config = dict(
    n_layer=13,
    d_model=256,
    n_head=2,
    n_kv_head=2,
    head_dim=128,
    d_mlp=704,
    vocab_size=2048,
    activation='swiglu',
    norm='rmsnorm',
    norm_place='pre',
    norm_eps=1e-06,
    positions='rope',
    rope_base=100000.0,
    rope_fraction=0.5,
    qk_norm=False,
    attn_scale=0.0884,
    bias='none',
    tie_embeddings=False,
    parallel_block=False,
    init='normal',
    init_std_qkv=0.0536,
    init_std_o=0.0,
    init_std_up=0.0536,
    init_std_down=0.0,
    optimizer='muon',
    lr=0.0103,
    beta1=0.9,
    weight_decay=0.019,
    lr_head=0.00581,
    warmup_steps=200,
    schedule='wsd',
    decay_fraction=0.539,
    decay_shape='linear',
    final_lr_fraction=0.02,
    batch_tokens=[32768, 65536],
    seq_len=256,
    doc_mask=True,
    train_tokens=259600000,
    steps=5649,
    dataset='wikipedia_en',
)
Each number is 128 + 24 x the weight over its row's rms, rounded and kept within 0 to 255. Layers, rows and columns count from 0. Numbers have three digits each. The size before them is the row's rms in percent of the matrix's.

# layer 3 attention key, 256x256, rms 0.105, rows 165-219, columns 0-127
100:155126155130109140126128132114113110163087151144154122123161152163158163130079120104105067122127115131126106127114131096111186082153148107173104138130117102127141118158088131108104159113165120126149143158163118096127176153110092129104133163084133108102101098074114097128085118142121153141133164153101145127175125120133153106148128123135139128204122096106132137128096177165110130076106
100:133133145115134114130128135118111127124130160098103144116092106180205131109105125112125136115093128081141155154196115110170165106060106144114137128113140131086131095141101095137127116104124150145163165114134130136102118109115187137107086120151141103136137112143128155070145132152112118144112119119075137127129134145140155125108133122151159150135181131119152146127110109114121122080175
100:112101101125144192123130106132106134132130136157112137129187161108150120151141097130126144130081119132129102157119153115152135168112162126153132095112096087169120135098124091111112146154139120157109126140149116150147152130135101146128148132146160122160123158142110115111106114147120116124101143114116126127083117159114130112105095121116154160118155143155137166146138142125136143136160
101:106114167118099093134114087144144134098142098107110145148155124153116119184101154136114145143130142140142148083156091129148071126169152165135086160157131105174151154146153120168133122134147103111164138123165168100135113102109138094097094108138101150158130104124122093103124142088098103111155134144140096160147086127097104096138110126105123137148166105102100119108139106098116165114167
094:108139157137090126114121134104105136122143126116118129137128124071158169124088142112146118133101150090104146158152132133129145145113135158153100118132115195110129154168185154124103105122130141153130085148118113137142100176115146170086121155131118130124102189140179120107129122122077089165085157097115131165143150109145109121147122135148100100112119113112125123123085117141083056164109
101:101113072170158112107139139098115131129134153129119146131094123103175150089114169145136117062119138125135097129126097138088136106134173126155120134164179147125079146143143097092118174094099188110146112108100156118114118124158137119113113094148125099153152132143116141172164130065152070111163113144147134087128133070167135122116105155110131126138080186164079141144162151103122129135108
097:144156094161129122149150096159116097117163199118128109163140087114148092146111139109111106133122152077153128104128126144116169138117119161151110155153156170149165119145139145078132087115152135146136102130164136095097112102114116145144149135129123142154105131194149140173149122106118133146142084146077137154125136138104133127122135161146099087144113140129161089137121139148126116113115
090:096084133126113146154172127092148165161145152108108115113126127144137158168158107100153148102097089105121113108118124116115078137143175096100122136128134085110165128111097125149174105123142156101118154114119113092127123150083158173158124114123142148095119130140083129108114118104164146151103190129115127140152132126128122131131101135140132154070116134144104114149121173191115114139156
097:112150126152129153123138136114148131123135105128098101144093117110101159122121118168125144141118104069136165125165167111125108098124118090117085137078133108134194135136116096169100152212095087110116110123114090128152117122139112135120125118113108127084103126109141097093147180130128119117166105130102113095129130172159122161134169137099143125169105122174166120150149086122140144138142
106:139129125104149152128135138140115154173106176154124134139143157108155142125132118141115107141127114119145146123167123155136111094123161116130134120146130154107179103155134128139131123117124099129137108172149128133127138117138135151094139140162120180137131160190118132139114093146112099131125098132126077124120134063096157106141145084144100156074105105097124129100139129170133178152128
094:175151125118102117094128158091112167143115115123140116103155139137136099130151144129113084148114113080145132136147156121134125142155125120125096145156102140165117104105148132144133094130139171139148150115118121117115135162076141104168150137138125134157151113143135155153111139101169098123153102107091113102112150107106127082113146156125146101125166150144141121131101134183086103150106
095:101124125167164087137107115125147100123162140162123112106130143152131126148103119097122109162131103122146100180150145108100095145118122093083143155124128155101115169116147119156122092128101124124113112130158075090169115102134155149123184081107159139101148105098102131115113130129118187155128165154129110108120123116117118149098101140130141101142110119147136136121142159137112140085123
093:103125112128161103126133112111120126127112095147101157138141104160114133132143125137125137112106109124173121103100166139133084110170101125129174083122105100146160107129073160153103157126101100112119178120104111157114094121130082137127163110157134116133164140100114157124151138090155167144163125103144183149127129113119121089134125140135125105141121122153151106148149100147112154107162
108:115143155152131153095095135119156120112104127119135114103164140132103146147128117161146124141107128132115093143108158134124102129166094134075154146133163098159112142142145165130127146098116109156119127128145128182111106115096161116152083092111136121148169118118158177122149113146137150079162154112108114132135137054122136134131160111137139127116179130127124087091150111147112100183118
104:114116127131126091105141132100132141115110110134152094136137107146137142152149096118098151120152115133178105136153150112099112141155130114148159138135174155185168089129137107090132109149125150146192124124094132166166142076135115146130129136136103123160118127108164095114102116117142102071121120119143115165109147081146139138084160152151119108143064152141123111164107157150130133078101
093:131140148130154131154110110175130124120145125139150132109100125173115141166108156121112122105121110171095122145089149116150158146184111116117124137105141099144156144111128129104132088136096157135106147141149114092092154161176104126131142084107124066134134102117136125067153114147127118110112115159121098160118124135131126145138106101158127123161140054130105153153114116124099151163077
104:076126131118110115136113136152156116093113144117148142145135162147129146080125168140120140172131136189151129136103167151113129128106145151142128132140097166119133125127083136108094076148093113161124162150092115169122107131109139102131097168136138124133135146131137083125077090121105101125102135139119098114125131140119161132094137174098172108148082173154168092138134128120126147087144
100:093076125135082136140108116139136133118113175139141145099139150126135123127100138125063116151108129143155159111170108120147150139140100087112111160123111143125144127136134137132174122166148147113161181119158121129124099153175101158167101118155144147126132134116167155153143135135135118113158153127114147138160116103139106173106160154089162102112109126142173140136127098131154109152140
102:121121116095108115098127116108119131122131173139112069128157151111151123143136079138117111101161131181161121110133160110145212134098150097119143083124163097138169108123136093126112126146110119147083146121135127158130164133149106108095127114100137145135116119143159117103108126073127125138108120164148108126131144138125097134160153124096118175107129152168122112125122133097130129088136
100:119093100119119122082135102166072140138089093072123141131111117096149144062099092111112147130169098158117155116143113147140141127125143123136090099116081121140129130144144114158092117127141116127167113140131141157165145123147118131146156092137138145105150126175109130130108144152105144197128123117146122120101145133114140148159142156139136128091089113159159134161118155099118137150165
101:145121104125179102099107117132149116125092132104159116103097148085161108101142134174089138145112188171127141132115097148141115146143129122109131105149106113175138142110126105093095162138109149150099143120110122119110136155104119185107110077159114108123130071123150122126141079144136154153140106168084156140143068090107099143122145146145132151139101105113128126121128121146090141107122
099:097091115160105128135117112115102135127157146107118134125157105126120128161112167101142154068159124102157155087136143097129152079156136121139171147110120157141162128148080098160098102157150098152123169135085125129121100110141119151119180131111143154129153136146171119144112145121155158140160129137114122096097130077159127089079111147140142157125150140133128106102109135144115146092120
098:116131154110075099080145109108160122142138148127138127144109061149147103163109102070139139158149104145145144091167188152119129131106125150094143102145166126149099122110130113196125090127108148135094158137175133106185111113109140142106087135158139148118115104164134081170121120113130121121123105134116152135090140161122144101143110141144128095116128114144123108096129130144146106158142
100:139128133124124166100146118092140187108113103129155113155147137149094134159143115105149137138139154139157146080111124170090128117133089142149176090109088132108129120144136138108148073159132136142076116115088112101129157151141112121135116105128124147097058142149137128115135128098169124187124171114093124144098127152122113095094135148116134146127119117135135138105132124181120101112172
095:149152153161111146134126110144105158090161120122116133133114151125110115136144123138125117136149111063112177128133138145158180131187131150120164115136135114085173140138146140137107130122121120141121108092154157100157186103118132163128138115142119112134148086139121124148154117117146166110079119083126123115131078154154182124107128182139141133125175120099126123143114116155158135149086
092:140133104116102114098147141117149143112086115165108129126124124102120139123118162150136121141162134127108145131135110126172100149173130100127105140115114132097114078147131095110098117127141101137100137124141118117127096116128130126125101177147083147115132133129138142113152163120099144092161081125125128169103162121133135120116143138082120144164162056136081116150091103177141129148134
096:137123108153137116144115121103092109089133091154139126156106131136127139092098167162131108147150128114118095118141142099167124133142168131158146089163136145137149122128137110096137130142156073131087140150140070166132130121136115112121102165109110157090111144122124121085109121175148130164079139130135149142089120127138104147128101157126119163113162135071148125133145119101069096141117
094:129136134043133097123093143194144156155103131134049134117068117137099105100104109150127125117101107129143136148160138155131124136124165116103138115145094141118154136176146114138107092144161140112183189128118086157135142160153080157093108120130135148129089132112139129107133132134126111155119081120111098133167184123105136100092143148098163135145150129094152186122109121122116144105153
100:145124106083091132100136150142125128107136135128151132135101117101134100140154138119141155082097116134096123165104112123129181124145134081113137150088128115153174102087127117155080115130152154087128124113146100121108126141135149112093120171139118086137122142102140129121142077141121168121090129087092070139105141145141082150110097146137121111109130165115081137113121118104111117103109
094:098152155162111087112094149163128104099130106106119126152101129105102084124121114141136120140132136111114130138147101132129123125158134135115152136103135141175115126086132132116121097121144152154113150158120084127099128131128086102140135130112131069099128075152137106177090126118127097140122172113082140096149104125150153149116148075164097168094127110159131154136131134122146103110127
105:132172139101131153139117133104129096124120115107132129112088106124171114114106135157120137120150114143105159120125101106117110168125181116097119173118086117159070108141152131124121109139087147071104101093147148139109132113147109146128138153145122110148123126086114131153135118120105134113165147136108121128077159164082143122088115143085118140078150152118163122151154100129172107119142
096:108175145125105173108121141120130124165123110144171096117170131098134114145133129112142118100109113147127117083134138123111140163085139151122106131109110090136144124093122130140170132149148126121102150126123158134164151136114183133107119155151143135130111119103114154122120117105147107118151129110083127130111141086117149136103145091119152151117107095150176173141140107162132124138141
102:094133074113138097118134136144127153092161117141143099126156098101118117138175131121175142144167130142131140083093141113130124133082139158161076135151140082144124113133126133141126074117143123126132153114143111122128132140132159142115102159121158127175107147122127153134106142098147122102153130102149143147139144185156117146093139158149162088115139154163124153089049136128157142127155
114:133109132135144122130128128096101128102121122132157104116100115127125128187123084121167157107169195095149122136103129087126110125174126140151115080119168108132102145129113112159133102111112162131127127163094177139076098138114125110138156107159128159140124131144126125147123160107157155112168106139118133164137108174105132130117105097128121111107113114110102112142105150116108113173184
107:109129154136116071134133165135146143115113140163115133103092119118051143131111086135130130113144110122145094124136167126130127097134136122141150159117105121123143132149108115140124122083116126079131135116153173140133125144074108146096090120114149118158130099101125120130133137158134086121120148119172128118097078173123106111176129160138110120137120160105159131107151117102125157152151
104:108122154136162116153103127113144154092102140147195117148123142172134109174151175145134146107148147159119145106126100131092138136171125118132109133112132137140142109108134103154161143110121119126128116084126165101105167123150122121139144144144109145148121153139109119123103146145138135141130130156110109128123111118127114108146131125132104095125167117101072130110120164160141122115114
102:144099149092174159104135101157116143134184134180153139166139087093179153126184100160168108110111130163101118130111160110145100146089179111112109133158136128128121158134126137145186147105152126113169153135150144126151124151109143113144105113148137137119062141090119113086129155109154144130100144168102113072108144176131141132144132164143172152138171130114131151127097105113097126137098
102:111119102114136154114147147118095123141144151144072106143133167103092144066074076134096118112130131180130117172138136077149104156114132093086162140125161101124130130143104096148119100149137128149119142077107132103103134104180137090135109129121101108150122142127157151135148157141132156109119118130108144155107129098147131122129121111126117114098109122114152133151129132093154136134115
103:146097122136137173156142082163113112180119105136081104136098140130105133150133117128140135145182096119147143109167160096142140105133134150128179120136139122069176167127136145158116128122126117092127098135129122102112121139158105151132157133144134163130124180140066163157163151106123140157137124167122172087117099156117120118138138160130133152144130164087151110163170141123131150086131
090:152127145095151131155103164175134139106141134132091152178135132130142117156147123157100139122119081131158103128143163151109163172135132129086088163159100132142121128160102161137114128125116160128107175137126160147099116148137088108153144075097090173109155106174089121136107167120166141098123108127093141133181121109117155132142148109130132098128147119163146143128155116133150155143132
108:158128138159119176156164125119153159140157104137168147132110107131148142135122137120138097101139128149115126144128146121082147143141127095103151122121153128126080126086100109107122101116132139111136159128148111146110185155141126125121137139106132146161145154100159121111099126136093130124081160106145101120115146123107091177117122124127176158168135099154153095094105170111127092145087
094:141076159158117125113153119098111100108122142127123089120129120130144106120095153136105153119134148191130184143098141171158149132139158167120144137182118139087122140122138144135124139142121118132161133094119127131124112144131133107148118157140120137106155129107112097100143090125110116158113078133146119097142139105154110104179198105100096159130097119118090142127105145138108124176145
105:130132143129155146112150170126116106159116156152146160127136139145135133058096114127130101107096152117155129108144115142138088185141084138105141114143153144113129103144137107147110165117164110171150151136121139144142094127191082102103116130168134121100168127084148104106121130110132125148144109090166128135146136124145121125132126082129132116113102090141109111123175152107153156173192
101:167145123104154098123086129156130129177099148114126094162152146097129154149142111113134159115148126087107145115107125086127101178141131089139119164169099133105124106123140126140111080102113139139110117119112127105173133167141131109145128123188115140104112118164142145088117138088116143089124117107133119115113154119134142105117089162137124086156130099194103138104146133119116138131096
099:100128142097133087124132102141082143104122155151092121135128110149134092166166101098110132120137109096121147119119135120117141131128092121158098114087135146121114104078130122136151146106098155106158135105132145132096148131148147086124168124118152118144131086101129161104124134102083110093080168103119117097146117105139121149141147135103066160117113134167118164102128098126076142106145
104:172114089137136115171186137108124106135153180136138134130125164111118106098110118131129189119140159067124103121132125173151156120134174120101118141099133118126163132119119155117150096063128094116127095115139170179137094141152145128133168102100151154151157128192144121119146137169102102136110156140118091127130083161153123116149144109104154098154101109156124097129135111135153119118109
099:085148096093165129107117136148135119135112131074183154145120121139122133146116117124167129117108094127146125143149125162079087137107106094136120115167144132125147088115130147158138149114166152162115089083138181133148144117104098185112139118157148124135135141145165159132139105106151102112101176100168147141090172130158115121147156117113124142141172140146142128107169147118135143123125
098:156144133116131181139131100131139119085083164138097153144140137121143126120156112110143105115132142092120150137123169086126122104105087068137134090100068085116091122141127156127118115119105129122147128071165127087155161174130154132131123157152139110078105118139136120072111117139135163138125158135122127071134110165117173117109140106137092136107100134190093083122115137126120132118124
104:107117151132139099090099133112128127129135143130106136147149115137101141111102122133089120138121103107158098168145141077102059122134147078125135138171132134145102089127142085168134103133130083078128087083052125140159127162126166114164137112087115122123158085114130087126145169105141099164109125135163096099130115112110129162149144134122154139132155160129162135133102122140133156140092
101:092134123105138101126121139146108106108133138112091111134136130115120157127180097099089154138142115186166142124115144135154109129130151121142114111133113133148122158103136099137123111083133124145126136144155113122119112122082123103170158162131130103132135135177106118108126115126108076143141114102098125165101113135111159114135166105185138183105141093111200135168110130138121080108068
111:124187147108084114103103100168116126096096127123112120097121141167168154119114116112105091124103131165083107101135128100110162131185196154140134164057146143132137146169133126135131152120121105126095068110138145142157123145188129127101132108133132131140082120133143076167130120183139150133132145138130091109106139113125118119101123134128108113135082136173137114116102104122134135152138
106:129132146137066154097173145096133117166083126116106145139123099148096103107101138183110142130153143138128132160120129134150151201096091105109163132133085135140100097166116134144138137117095089105100077150121129124134146153111099129127123137167118141151153081118115127117151134083165067085135114103115143108120154109151111130159110136168155145160114107085172110148094124085144109108133
096:114078147103107132128107080093137132169111134124148150094137159119146160122102126074124120192124119139132164136124110155145114149185107127131105112117111119115122105157103134111134164145124156139107139181081103137119134152108127128135146092133144126135131135138062169142106158122114114096103124114162123128127120130094124138138098086162118113121126162123158149146153157094124111105127
098:136135112161120138147184101192129077130099130151125166124153109115105092153136132140135139104138129119116144128168179133117110146105184127111170128098070133119150157149159094094146138115195149115112129119151122156124146103116113144147136152141086150129100148124130133097083171150109123125132129147121128169162100147155155116116127141139093101142094117132180111106105139128131116133122
101:135161099159167119110144093128090144135145169073130176104119128107119169081143113148116125081141115096110144120138166177151125109113118152096170117119151111096112119133095113151116127113106115160139124115128082138113125137121112120137160108097154120114137135097081151136070100091115148140150164156128129136136148126077135137106114133152183161161124142144126148145131126093109137141128
# layer 3 attention query, 256x256, rms 0.103, rows 166-219, columns 0-127
101:134095124169075125114162140167154187135153083149129091112111124149089114153125167150127084117155139140149100110157151165119118162115121146161125135101104144121165113126125095096107149160103111127121071144111119158174105140168124140139113135135145136123122104111126079124097116107103097134120141124093153130147089148116137140130105109137156134108125106139137153134134100147139137107136
102:125123131135109100120105109139121090125136166132118145123145127136145178112091098160159137134134139092118139198158108156124108122140123100114096149156138082102114083141158121119129161162146109109116115083089100140148085109074123140142122098159125117158135123162146114143117100166139150118147127161132148125125096129125151153195144151130116119160142127145130187166178130132103096088136
102:135160119128107111157121106097144146127101174139172135121135165106153125118131140166183112129145152102139115159127142135106124121092151127113143151074126165111113152147169151136127110105130108099145146138139116158117123108153119149142111184102159095128173108140134162102113130147123155139100127135169098176132148137166101156123169128107155138152064136133148132154182152119099151116148
102:152096086123115157108126145145151128104128148124144101135164090096093125084123103067140104140156123128155130152138122108101080129163141154155128116132127120130112146084113131103149137129105141076117142130122104146098129160120104127141108197097103127128126126138128149147109144072097112178151148093077117128069125135139133157094138147117121131147126148159149157154080107122127139139084
108:110094147130117165111159148124143141166145113112141083130115114153110132140117155163120106130150136081125121116110103135132102199154142107129137144161149136145112138116150150111120138100109115108162103180122174137110118175113142097134147089107142153138108175086096129118111130176121121102168131146143115093130131099122102140138107112100125155116132150130136109106109161115124183126121
101:111086156128127124088172159115111152142150092121100136085183136155082094140136157146096116124122140144153135126125113122153122172140125110145135134159114169139134155116175116119136143097101115124110113081138151159099138157125117116139152147144104087145099089120092088088143137137100126080080140133105082102101109094124133163104096099141182130133114123095164160128119120141088154155075
091:132127177107141152134130123125108128120124103149115120109124146110146134148167110160130134146150132119160102137113125142091122138082088126161117131145178130169112113132148133117139132099156166111122097127118099130129161161110090135100112092117176109111147150122110103132139165110123108097155094129167164089090124127134154130118149127144109091132138100184125127127126116159146113124098
100:116138106123121101126128154128119148131139128118153161094139121117136141133106103104138109118100160151149119163112167094117120132120091176119144083137117127092086100156148137159119086130099144130114158089143115110150125088135154136157112124149096135138135130127126157123120090095105109118146131127126150143129115109142088135106126104129134119065093126120148134115148137111133128135103
110:133117143111128096126105138128143087117098151112158118095150122123092135147123138118089146063143127123099109114100097165128121145141158160136146120115136116148114089080101131109117166105078128089095077127112152099176138134114112149177132118138147107144129098174148151118168126116110139125157172139107126096122083155140143155134171123168139122159152139092149134125122186093158158127125
096:134125120146130158157112121121093094138105146134110135141150075120177129140129138158143118101140122121129133129139101102146142135133135083168119114112104171097129144106109123105097142153101156118123186134126138141157152165141149122128130143109166107111114126118150116123116141151118115147121124141097178087125074133150132125161056126147134118143112112143155135107139109172138068121096
096:141122102135173146108137083101078182138100104167120192137167110118135089097105143198146133136166135115138114114122161097140104105132120120112119108145119136097160117127110108163162165082115114130132106118111191126115096124128137088144139154143163159103117152097089106134105141132136114047106104147143108134143109176140134123119145139106105141122104102145119158140141139125098104171154
100:110140134141132110151156111113137139131108106084143134136096152122119089139150122168106151128148143082104165132156083112070121107084123157125124117104149178134079123141161084078147134113123169114135118129144110103114145117171139102099151119143147158148130142102099187137131134115165134092160123112125101156147136139105143141137109141148110108114104128161136086134103157137127111155162
105:157136143095154164175113127160114107141125098097141116102166123071140093137122149137150171153141144121113130124075127122105172110159100108136096111126101119132173153156128118145158139172131128132141135130158152083101115143096109112129136127136118115098114117130144136142145118106161136163073114120146104130160139147131110161130098147130096125115107146157176093109135090094144132107123
105:128136172151112119116126111163118134161135142100101154111122186102133169108124137151162096107139124103116135110175107126108166171160143113106133141104084115097116165095117121153145075088145147087149119087163127117140131135104125113126126099171127145160153147152097136145112103135132096139127155140109154142133121142155122145155145150143152115108101082160121099117159111158189179148114
095:123133097139105106114141130140125094145112091085109113141155148157121055125195128182086130151141126129151135089126133077084128117103141132103145091145142143158067142111130156136164154101092111113127151098159104129147146104125147149129106141144122171130116125149147155141117166157139121114105083143143150128136171152149120073114144120114088139077132141107079160124095150193153117147121
107:151138122130168137120132130117127153099137109129080142124155148119138146135118132106093125117142185135152156160173142129157115121125123127138156127175121137105127153095135084144102134157173152119164128116138131131130144128163156132134148143132112119135171115135150103182138127139139123166097188081109147158159108081131113189117085154139062130124126130161102107133126125136134083121112
101:141137112079125143168111146163128113158080124113093133114126138109138131123108121129137146142120165141143158130107156141127136124140133097151162109099147147115159113058159139128099122126114144180116142124166117115120135105136117158170123123164111176168094172148149122149116146101080083138062124151121156134171087106146168147123158129132138124070110123137124082161126127149137123102155
109:142144142086079160100123143138136114144110132149130146128118122116157106130137112174125137085117106139124124152096127166148097174125122114128141135149097071110041156120147086141110150116131110128072145152189108118108099146116126151142146089077101143096094139156120173126133122136151146132119127113135155095120138156127113099123125136157128137133101104150104110138162139132140136169112
103:183163104146142160109080119062153148138126150147144161142127082121087154113082108128117121154099155147098119117151141124115113134161148115143101163112094147142099106095130125138118076128090145102129114119118108156149133134185169176152212133144170094133124144146132123084134137114098113124112128108086131108115100160144156128145147151113110127123115127120087123106147177115126194113108
103:136130159120128112161152145110110091133166155152103128119137163124136136137182132129081122123155131091143110120120159130140076131131172121129133113128135144120120128138117132156141168089122108131064140141163111139140153109122089112130193146086131126097091122141160129125111195120127151121125136158136129128111122142150151087154099125115114073131159127143136113120125160112171109139107
107:166144170109112096099170128151116167095149155113154114111110127149136058121123129112112109191144157094113117108127139133109151124129097131177138112149130134128158128073147144143116178141131159133154109122155148101100126150185118088165141130130108156117115155134090133120136134174120174088112144140147139119118100175113130102104122146142121149185105100100156160140139092182085109135114
097:190093093139145149129106164159116183110093156138138196142141161151066142108156119177133113152147135126096094117126132123080130139143125097144126145139164100120152135126146077096137150128155137114126131099146140151120136148124146094128111093121112094069101107152093184122123157120117105101091101125133148122136104126121121153127128120103138128146101145127135125123104157143122118162143
103:127136088122129082134136136155175130081128135080175142102099165176140141120134111155140145142154138140120152142125152133095110109123126144107131141138124100112073135102106118123168149106097128075097173133077104144136143143119122097120147092141158141145123138107136125103165161165156142133138154100174140099125101091129175128119132082109155078097151136154114105132108110159097116144092
098:103142099142127121090134117120115104170181140117110096144146146148101127135156139086142127094132143157154107106113104144108131153160134136124089108116173122129122128082099121151159111114111107133121133132121098113137115149166093132140110154098127125140095172121157153094179085135116127133129103066137162112085152134148120114151114147167153128098089131144104146089130147091123155132103
090:109110125164142107149172131147159154122108095100116140129130129142104125102142145154163096119134092136104099121140128127068120087108147103122115086154116114145143089121141108127162083125103161094136141126145139125144144083164160176109134169127140105118127115119076136140101099095177124134132129108101154107092090139166118114116141075147113188126106113090123084151130130117111114073128
102:146131119142150109072136099119151174134121137105144089136155138121133127100103125096111128125134082182129147158130103095096099128094180125142141126168060121100105132112119159119173088176153109132112145157090146120130113117126093102128162124152113127169159137119132127139130136109135140138152157135130141134125137168084132135120159129149142138122125122197136162113143088164135154154122
096:109105103127093125123134110129156124121126080077174142134175141153111132099132140105059103125133112150156107089156132116109100091070137141133141118087146173148151111105160147129105210173084137132144141129125122121134101125174107141128121116109116137162148163174107112106091112138146129135112104150149143078078097128133148108126151135143176115107127143136096064133132079116161131121126
101:157057107155098147105129094086158119123119123106116108127115125157174125129143120112121146148136136139126130115157125127114107120119102175109126123139174109104130127140166166106105171142116152106149111142105095147131105163135115146122124146095098126105094155120072144126135109106144095101127090142117083199129124092122119087121161146104093142116146141125112113079146088098109131152159
096:152132126116123131123113193136116128106116138159134118116146127153146149104102154122143111101136136198092110112093176098148116144135125103124137108089092094142123127169117105132150138165093095137137133139127112147157118125106124125133130130089093103154113165162130143102117097092152137091109138114166127165116122133139131113166106144178138082136098154139112168178095145145138150135093
105:117107129144116155102152086101132109167141130163113143120150125101129160136141106094146141124150131130119117091171097108161153120094075164120127148104123131143130124167128122155100136143107110098150142144135101126090144140080179126143127101116128102134133177097155117160116139100114153106113105150115124103166199132098096122130099116166124166121067143136093083141155150138150127074110
101:116120164168164109138111125095169102099109158121128088115119133118156121138098142130170136107155113095153129129165143125088133113150107124109144088136152095112140118085137161151139163122101136111140138143142153152138130144078107152121144127148107134080113112135154170147156142134121154137160111117144149167148094175126142149164128085139115159058115102130146151161148081097099097133125
104:130135142140107126081132154117155142128121129140120172110099133176098106146106129087128148126138165118170174166135120123151115108124110138134138111169118135121063110105171123153089145108126146152083148115138096119126121140123118157097135138084154120090140114120112126155104145167093127108166113158127117131133137137126116138132127123107115098132075122145124137168097104141158082092141
109:145149112144128125172116154128129102141108131069141122131106085196116115095137135151136124172125136151113101139132121107141117163164092105094105150198197147127151131144135127077143123120154101133107103149083121078132149102127111118136140126126134127130147119100136110079129176150135143147118136130118109100168104117133109181109119108144115105113120171154132112116149123138102139095114
103:130147111122129163132132103092152111168145122104041106161120151074150152144143138122125143211137176102106101166087111121128108124085142145102119148101160123163140099100128131134115109154143085130137101176119142151116144105139119145110102081095124129161109115127115154084105106109135131123122143079095110151132114162138099122118147111094140139161132143125156127159127120123126129149130
108:105209104142122103104110150135080135123122141127113111147082096130144124147140149156125143146146150076110164110121167110140158136137111102144164136136122129122099115107159096107164124155134109137128112138092127174108129096078121125095125140124177131115106117112137136146153119139123126112130152122166111097147129115143156114127119092117115109150105108106092156087159106163099182126127
106:131152137159142105122108154138128114139114120133114128100139108129152124173120146156111148137128072072138168111138099151118138117169126135089149114127137117139092149107149118138109099167163141114125208103075135125135119135150101134091126154129188102148127138120169153124118114159135116107138086121175118083115129136121129124122113038112110135118117121125137148129142149133167154080138
104:166120175103135111157096141129124097094101077143131138138144175122117120116121110112114140082114141162075110176174132175121119135091129109145124102110120104111130171073147118157139118147089142133184171134178150106131130113112124141121149113108129138146152166167121095131146108101125141134152120117120104088128132154083083103087159105068134178105130147135110118132121132165163148173134
100:108205113101090156114141147119114155143162137125140138084137105128093108140136095132081109153141135127108109110169108132146110123095103147132117174145150137133125106109155157121151132119109144140111174171086167090129160127130137094142142105086120136157102119139143109117125064125166163151119140117128115103137101098148112114115143113161166109095137116131132159091113146110097135084153
092:132137126115140122124148164088125067151125081136077151149125148135137115131123093098163134108119134109173159140117114114131118137093128102130125093125136177103137164129106135102099163148120100144145107141126136148140093105146158109144116146128117118138146142130141170107155115116098107134106133146142135121124127111094132146128099156118152153157144118133129167121136109109106098117094
104:139143139094133105130101111140124126118096108132102136155123140152125083098129128123098120151143153177140153140147101116142097116136157148100110114153118100106157168101169122148096101131156170124118107138161167135117119114111170118111113118126129129094120127093113082151144145141129109148115143110130154143133192088101118103109116120124125124171138119088107178130131100128150149102156
097:168170140143162160146124108134119169137129087122148134161163110164125134143145154109108107140113071109120128131133080123135125133115143129181181090124092135105139130146120134093129146108161106158153144157153151133088133167171154129141139173114130168150135109139161170145120162124162159133119173113116128122129130088135168123112151137120147121106159124089151152090137185179102134107125
107:148122129136135119177125114084095125115101114099151095117067142159099118121115124098080129129098138140128131149141124135135136119090106141129132105112125091126143138138124121099137133137149106129153089158139156179126129084112151115162146155102160114129117141144132144151144091144106121138087158162100114140135117164123100142121144109086170115128180127087105101125107189187142139122124
102:143124060095116151129130147135069092096119113102127115134110166140166121149118105121145133162119128110135148128119123139126120138153149123107131159129097150162177124097132134103108174147137120145106105083165140141144136136098096117100090160139141124147125123141076104169123127137162106132153116139152106093105113115117101143168112129122118119120118104113108124096136110136124113146123
097:139125089176133133127140136126168093137107109151126121164097127099137114141159144132200121132135120119130112111111129175136081139136153102151136119115129114094126096152098168114156140138115098105068096158113126125102136145122147162144151121140113116125127134119065110123114130162156123098142120116115170145134156132159183093108101139109125121154171136114140139137155053111134158144107
111:103137158066137132130148121111105087098115157143128108150109119084145163112129110107136083106118080147128099164144121135117127140080127105106120142124149113139151138148113082121115119119104108168118083125110103162086112125134135166118117164136126143125147122129124138094138121185080122114132130120101160130141159157146127158111121128136095083121093113128129141161072125118123135146127
098:106087183124120161107126067147144146104111126146110200129122126119089103140131113146141118157158170098158147187105104148109150108160132131109135124056137138151112107101167100099111128123105146115116093156135125150101128128116127136139112124132168096122126112122124099152163106137145120160139070074118061143169120132113137085131092113122134131102136134116165125135092094101144136111117
099:158122134143114107146144171118108127145154146165094097106080089129119130109139153147123139095119143154131158141100122112156116160138117133069084135151105101102132121174112141101138122147094160154151135152095112158143156141105158100131107126119124129110144118146119143189131120152117124101131116088120132111109107095119108161152118146145117077128130141133059153091124113135131133092107
107:158136088101154156120152129127117106171116151160125133119136125132146136063105173164136131135169115134132110066138108089109154122074098141100153123117092158124107113068128104159137144141158145182120139104146111105169169151174117113156106140117167117141131104099097150117129141155123114113112108131120136121061140176090140127115112139115153165137144126109137104117140130134144129084128
102:125077164143091149092101152118144138087128092169124119126162124122149123095099135119140117106130145101130089101130105118126095108139180098174108130061119097151131109120113126126132089187156122101125163091127125122151157120169136132140107112103163108126138115158124095124171181165101148126113112095107173166115133120090148146173148123174089154119129095124127133172120121152123120130131
109:187113125129134143134148131119140099090155100131179138130108105126138159111134136097101117156141142139120131119175086139126130123131123103106138143144115131111108122093087125105155097118081100152103116143135127085121137107136137131117192138159136145122137165162096168129127117130159143137139104162163130156117114123160139122118151103141129204109109135098074096112193114085146137136061
104:122149113110136142071170122123141124097122115129118125109100153104077167142141141138125093151122124129132082150151124137101133071117153125128095132130101112116170145110146136094157117150132151132127151113142149124151155155134163113143110139066125131134114135117100160160136119159124157127097136114129131113125150155128118117098116126100106111150137114147082159144145142143156140096163
098:141114086107126141114188149131134070132124113079103160133131069118108078103176102157129081116121152119127104139112127202140138100129137136146187161164106076156104125137154139126139106151127136097165112111133152107132151129137130141160114123158152148144132118138164132087178145109112081124126111102155140147170097098130142102110128151134072115124152117182098122095128134116124129121156
102:150143099162133106098112135093140171151121119116110109095080153126136115140122130095119125089143107115131122158143158117111128066105124097105104127122151123131148119142142140121136134125184149148188123099137118118098135122114172103115098139073114116130148158170116133115148142139087134088130188105138132118151079108149107160151146114148151133148125127139146180131142093127129146167141
105:111133166109108139126088136105102110139094148168164142155121100161136096155123142104117112122098126128174112095134139157138154096157122102133117103136117171142167114133139086152095148117135112131115137165111086119148168148135117125142152176124120147163108122161128119118111077112120181121104119126154096077112106100102104098136139171126120124134147156156116136115140133129135086086152